{"optimizer": "soap_variant", "decay_shape": "linear", "train_tokens": 321800000, "steps": 2456, "dataset": "wikipedia_en"}
Each number is 500 + 50 x the weight over its row's rms, rounded and kept within 0 to 999. Layers, rows and columns count from 0. Numbers have three digits each. The size before them is the row's rms in percent of the matrix's.

# layer 9 attention output (transposed), 256x256, rms 0.0874, rows 204-253, columns 0-63
107:531396506556623439519552508438506467463602476444543514424444510495485553473492524566516581451493466494491521519461613471583545448429498589388552564518527556525447525470522512495477464503511475
102:547483566471567541427452542525505520596466475540511510537490520386561557500589499514532520416468407467546498483529560487511442513521509519436545544506597429504542386468616504574458504557551515
112:529540588499458558533483491506495405489325590519518450477446471514431449639507554527486549420424530440539485468466572571512426513519566551543484505491561523496492534414485552463549580463500447
101:510427544485446568566509438466511535511512432365598515515492526534502603517395495505542472502458553414566442434435553532508499543502555542531553540472440480507472485488464503473530556532484577
098:473482448548407463527480433490450412472469524468570576575473483428407576471380466475512513462481417439456508525563473624471576530564489517472455486426473519467449568515476529520321472545486498
102:569526588528508464485483399561531517513451632459383576596554564503491501531612431488463568560475478436473470549497509456402459512524471434613373546520534474553573553428484433480435564479500516
111:498617513498491551513623515524474532415418522546492532481534485499487534485495500493608515465518466520460499494494533470423582551473544520546524542488450561464394559556532483460561573485559497
100:517476472531556516489478495497471538529446544546406594551521503464521578413414522486429438456495500523435521491510622547514533566465571400461608465545540493540468651514427509504467447469527602
101:534465446472503553565496455600525469547437507578451485411470434540463484532389441428407467502528489421473550513444470471592506539561559525517453586531491519468596563486382526554524496481512502
104:543418580477583568468479526522502534558556519445382550475456521499516538595442494478412544506509595528538531549503507526539519463533444441483438443484524402526463503583545526446588505409460425
099:490436561490505527560616494432499505506551601468491475466490471599558563528496467517560521529424552482513474488512439523512602505372401540388526502593531470538460460472466521560472571517576453
100:472560483490532444552478520508414500537440479490422508459483514484473586528467484497402514438569500460487443524509554529508537424480527533543479446527410597438432549512504421458548527507557518
109:586461428445424515572507429516496513483507535517471519509472503561558461603467470453466523442426533570419542477578475490527504560582461580505495414555468528388547391499491539535514450455468544
101:487598578469551460499496432431514566443512521523440518441466471522520499526444542489488449579455497447466495556516468562509456459565350458548504527482476511509550462467582491517600486471485609
102:554485502526503424585448492460497533464529466515519456554459528493564515391370511465514382494513596546431556483456505499591492464498512556552487537528468493439556615473540540524477425495516585
100:513462500436513492513443527531458462403521452529605472497449528471594563476480461552431507511504577546536432508487472482436536519454531515311472524503479469550561455551443521594450526556526425
093:469430498583556496482570467472568454426533549472611464470503541501496497537531466520462532507542559533410547560547500537491547481506411594506539567475513489434442554566567400517550491396458482
106:392451535459437501459528523409544411547510525436490457455530557496511486396455467471472454440409578525510515414526452461648506500541555565597551386485488559478403525501529502526450511551574509
100:488413544574596607465536513396497511524450556623482469452443430568431550417487452489564522442510546501540483454453427530509566421457567477451425560521410514421502465454523516523493498513472469
105:412578475516500434483563538476586435598461520516479501540517491590551509444537556589424507548424504488421405526493414375540498505594544455449476470501464497542445517567461456501436494493482601
097:454516490570556628506519540426573579467502581548482475474532399447550382428515524508493452516414491538566513471481531445468447502451401529442465386607523494549523440370486449613575485380504512
102:478506402449474436599561436441468572535577466532464499557514511522522466487425437488511557497511465505509476523480498513482434497379545526552460576544535533524428485590415654488510455447421612
105:495405481519490449480445519599419503470410432551448468563527580516483489381501499566459365533490500472526423576481521467453504506591415485471552559508473559434553501500615562459526486517457543
099:432522509459595470461555499442481486571452477538522501529494489519503502561592586555483604444503551460458505475423530519509470559508427483502481483492468577583514524518430426371552574470431535
097:532506581515580503566465440561512492525452503430469503505442508466539478470487520480549491476542454606431459536444463431532473578435504520481465494522467554562484518438447461352410474440438539
106:456435541497458518601467496483487526440493411533501560534475428522462490580569481537543514482529468446587467538449545486477511519554517479540527521522464428540537497492518528548503477496577611
098:467510487405541516498512474505488509489459505443445399461574469572524475488460497493551488497532520466451413512503554508516566598489556602469505570526491513605470455558515595505513420585496503
098:495548427522488529394534517437507420509529467547501483448567437492498509513512488491455414408421474533450455511423512587570581411472497418513501576564485489506467557490566390436467543572489483
105:476505405518404438469414449537533507490547569560494445477539531551562527531557601395485477482562517365450616567440514506558525471448506433515473537594534511443565470443425463478531519507548451
107:481445368468486499508515461491471536455451581378529533583538449501494505560614562534568516575480477453484573479533522465507499421506508501594513526464543519539523512432522460517627509534473538
090:445444498403503379588484434438480581492448492481540521526530505526465436562484479450412495569528533484433522522483430503519534477523576435452508459495464498463520406431483426428454528514559472
101:583535465544542552542510429522469470482480480576604458526423549528476484502557406496478600434491471491517536476538407549484512508448590470539530491619526526410505575486477476485514497576473570
105:421503481481394513417516555517488518440559435527583449508448461500470503508532501491509449514518521509339482579552523558497438387531507505414468515439537524515487517442524478516492449502499492
106:523458576550546435531452555440463516348501533488439590467580474624467492493429525518492485590518488500505431351488494497481462566507436493523462541599451490462467478489501577565471511487547487
100:436511465515468595598411466511547589498526513524471518458487517516504460491518525502545498528495532422474464546534588532518554416514452392500538563473470461440457500563510450573498564482523567
103:506417488511498484507382422458476532419531542473481555483524415452438555455524482545502499445524424545515462472507501552470506577457467546514560510527479449496524431518510502357561593570487538
099:500447478572549506431577478481478552508541598456550482523511490461584467445528442474531483484516535475527497480560557510537471514493444540426504513616559497532513616460536476399454511445511471
108:457478502506507446493579493485479489535430518418478531437495418483551497530499525492505478515532570459522510462460540505506457479509475546517484405523466420430555480490474522499444471478487568
115:520490369432512501552440421566500495448447531480481594385421537551613459547471613512501578525555392472603511483546478512499507506552499506493492532464580508424434460531484414530590501461515492
106:499463507536431487501508532402478458542466454528481538510457501591361455463479565439489374549487443579504577395533654386513517472466460494493470534503482528453475516432557499540449426519503497
101:577468555497547558527467503508450455521456558456521442490522560516555558500515592533594382507535539572483466525502426574464425480449491578453537469447466508518579463599501484461461498437494479
098:483491465551500561468480543513545422488448549499547430536494497512493504527581473509437462473518477575516507366507495434568543583473521395537486572435493524439547546544524512538507485552611639
096:500457562504515458496486488453479580512569553510466507549504486521474419480614475506518447428518527548527426520461523490430462585476534468499516480380521473418552474608514401512494493511463503
098:450502532508515491470466510445492525543487487437486438536466587444525455495439531440572521481454530525497429510471424485577580483559597558488584558480582544510527496389495521535523506555529533
101:494556484547525469431530576498497508470523516533512510494536495569463495557523465497473642459486409567533396584513537568505518511491432504607482517515529491505481532473544459529513390487535578
100:441372380468555538498410468408439444487571501449422475416543552449529416563529437489504547519512495493476490556479566502449502413515523504549457432499483504520483481556504454514527531459503477
096:428510486490454488489509493511535444475471408449494527433478390440464451490539574544541503498559448526492505554531508519544587478476460528460482464463449515428537538512448516519502598497490419
097:464428453546612538431548570589489502481550445525469438551427501518509480522482529451544451458462357486530495529547551495543561490546484546485482467570495567549493475459587438486519555589514445
107:425542470536487447497449574476502417456511569486487493574403478401581448428446495470557477474530508479602597624445390511410428482535455562506505559466609498409547529521414487488476559458501530
091:545590549313547462485522344439516491509449499483554511552456404537463480475482486561536464461517444400479549539478516615501490523449450488568538489410505569433480481518555539528504519427505536
# layer 9 attention value, 256x256, rms 0.0507, rows 205-254, columns 0-63
094:518561434546494374458533492559390507497588442547468485598544520564504471474485551465519506478466531469466469412550451524460453480516521500481541523501358442524513494593411507399475550466452500
102:431458466377576495494414623508486553472438531443616511500461565472468435522501487502531503501449462609544432510539520525486571466466457576534456484504450444452522523551512483505515548421458522
091:527536509403453407576548536585501473524508476480394447489509439492474514451549539462550518496574552498509565483478565484485540538472460546469497546565632529457457460434563535565530548483450507
094:470496504495459528604516474484440521565507457554507534516458646424541399507477473541473478538520456488420525472522453458521480505531591519441572518599503459602524422487527429529568470559531514
093:419508536637502511437515565458418572544491529530476487578510485512439460466541598451443438480416466493441499488482560459530520460448475514511492451548629478481525493468541513549448461550571471
095:499489489552547548528499455466509457491421475540510455477464496548522557558453429491483392520440521456593559494471519547563424515525510507472499489610513546628515482479585546511537397503502523
095:553437451527407551409492511487465430517532507447474551523543454499598476612494466457595497518468549484511553473478503433470460482476498486505494506431479581523482319446493451538410563454585488
100:496478497492518512478520466467428445523555464485477571476522462519504438463408467486518464439411493460431612444545523498429538467517472483558525481519437467608439437613500452437540549574457568
099:523498459556516527399540432526510568440522423527579504532609463533482469426465461537588514479648523584534483474495442541532488552534578489519531549347514518486569524491511472469480492556555453
096:448475619421401556613425484550534463533457482487423498508438456478481397441482545474451466476576482499534544450441536485416523554373499507499647473463489499468553513498541485574470465485472451
094:506486486462584508499480389553472492551576467564546531426468454480517544435541486520492469502491488616554509441519491454411569418518518414394584596504470448531571442515484474528429489503496418
096:408488546512480449525425489479412501521509513519505542518601438453579540417536480473486504526438487467504464537504484507482505443447502524502545516387517432469401521512481524411533533535420511
096:545448465462420474549503537530500511474476469543539501503499515419492536571470557581504516441547558471455439467529524421599463568529585512489539487524542541494446505490456412493521500374486478
093:436546493490433511500481489572367472487556434595413567423517477450499588524486450449489532459510522506511493414434561434529515488504570469435538525472487602539454478490409485536526562551530424
092:523419491474512526513525547599505506484601514496493516489475510459396558466524486464431486490536515597553598481452461591623561492542493497477547441479479446504483474514487485613460524433546505
090:480523556550467468464492501444540529479410457531527452620478510510611494529556582457446463440527447554466476495551529529496477520508548449440516567516498515526506584381472541486524555564512539
097:469488520475454517532536447507547475499520542483499540483506528488524382542497567515524503576541501474492465610457630545468528478511537491384422548519443505572496389474456526511479495464503583
095:558614391539526566535407488582510469572509461466404450443372434499549507543446433490482516460487509492570533606449422650529520533481490514539509401405466467527460486565523481565520525433450496
099:481458545490522538441496531524558556579452499507493491512504536437490482487414443570464542549506427444551482526353574564434473449550450486446580451484479521482436382474523453448542508544539518
089:593500537470412560457528407424459472490474449506408505543625550553461486446471451466534487451448511536502488566365557613491441452435512550491542531529540417459455515531502483416409578551495504
094:499471465524497418394513477496529395547522537525432461512481483501503494476524515494541502483485498498539574477484474439484586521549515455555503498538464534427531539440512446576481497536475428
097:552570459490484520529516491470495512505526462553465589469491451504460581504565492425489563539536515444447525502502429515528477492494563476550456429483550497481541555570456499488503554420465426
093:573526420419464516519490549554558395526398476480573455474529423424501442486429505521524522459451473406489501554498567536535511507466543577518548509438474505514462542543484355497508466458454559
094:632557474476400515503421577558487518601473411534426484503456434402471573488542438472535533408480492504495537484451565477551493452516405480561501518512351625469496411612510464514471521490506531
097:462535491490494520461565525576450538474534405591458476554486526444534479440465467485527449568533519570486540563476459392460446450467401627521447461504493598534478475500526556597548485542434481
095:500457460672426457556498466449450491475515449511505583489518518438539428441563450473562517499470458569460592521383488554436556512610409535468450462524524488481477426540460480523503547575536540
102:495553540504560442474554504414582479547440528518455469484515515494585458460545501535514434519471512507457405491436510501488462456515613481512524465521524484591508496417498588564516480465518502
092:498520451533538589527487472431582456521412532405479483590523515467489484527528446367579496538501560529397406454513476484486446534554451445558550462440382460493432490497521546436590529510590531
093:544542479625467447546555507496526429478495467554450462529576521512493526573446531437518494554476545508438469576527523447482335593558536476425489517487562518501524549527481442513426451518591494
092:448546519547492515476557409444456484510490570610540511477500433485482548549545532397396555486480516556525571482493561382489440456564508461498556507453440497457452538530446504561570497508548455
098:491569475480531406516509510457453483506535416505457495553541515633602512508498359432534447538527520506524625525532471499532438520528513481549467526484506461546492618548600569477510556493514463
102:519508372507480580498448538501602531473516582410481511516518501579530443550530484524515489549586547491560398463488456482627521491416454516423437498497410488511566561468459533495477511461592529
098:462478477407486511457463588594456500477501528524454468437479510478394562487481452502482521382519543515545547633463489469401509636503489459526543542480624524477436542573619498499551457513398487
094:478502513501512480462452642582532424449519529552403445471444516442564510464332588493477554452507498516498492587454475520535469528480524470374509505533452520516512457469480378529425508505554522
089:499501486520536526497432522503496456485480494407479481441519523473526500395579498520422473517497419502538491516489449576507470468577392524552450471554587488505573477424470587528526380466553535
094:535588649436499496509500568429635499486480381524549462524447522529531465552543561534521496510493439472492574495588508486508578481441523591546424496582428567564542451471568502570464443494556460
095:439432443360470431482520663627508574375450557532523581535504537449520463504411554506545472443467532519496468464511384509487535542484482530524475561421513525462539464472494483516590515505549495
094:533429560471507376534423588536469549399497424429543468484541469451435482469507469495488498444498544554529430503585498499559478512495561542527498402538498550458430422525562539491487463498509522
092:396445468468503525443472387525522642475520536596556480456587473480567500456543500522556554599514576515531494490552569525445491429522516506570510463507515490505543539490488499502455540566465526
098:564494482518517459501473580551524474498448519488450490456447398519511560531519412558499539456440460541615444559418557557555577625521510596444534496538533532427450472472424541511457453490404430
095:483515483509594460567510473465457505509421392530487522452511423539499548538537523488472425641430501486533537522508545551537534339526501458527480403466432438549514514464490487403483451431515500
097:587522496412458569528480441554434455481416545430460482472456430465508467451482449520435535470530415451480429447560494454453559431442554531428478446579499487517561504434453575520421522504485490
094:501537462405437368473512490526486438498552482525524481508434529526507473503566529511530535492491519517397588521462473487536440443476493453445473499486482565482521400480496493511538522476593461
089:420474519494546532585441454588407487561532588476531484519553431510467469531491544588414397517484522590478448487504534462511522469504548414466489483536588521520539484428521546467462564508579454
092:514502562526506523424541525407470502450443497587451503444551548561490449474534547471495527420526409448492457503543538611579441577607387543507510481569566527460472520511516539550467448526535459
096:513437526500530487558598406480515460479446430439502441522555509524473468604488475518507530380518587614459508471521511476497482540508585491511454586450550537523462543559478483448502481475504509
093:560514429558438550603410508476424481546461482429537572530458490578522603494471493497458494397574479510573462438491499473396622549507576465533511463438545550558452541479572529514523478539465528
097:549445518493490417521500439523477520606502476501539529466456576477426627469480479460481468335504499483401519403526504475515495500564396467554497529483489442460463406446485499502530549446525445
087:457452527501466426553447472487414544561444452537517558438440447412444497437433570498476610415498481529442522491537534376574543439575540431603504549546558537552571529531499472504544519439455407
100:496502567506502465527440524522477457509463440561606402513563499535559449502481545551443522495505507446477517532545454442446474369517561524511605447466569407421495495503526453505448500448541484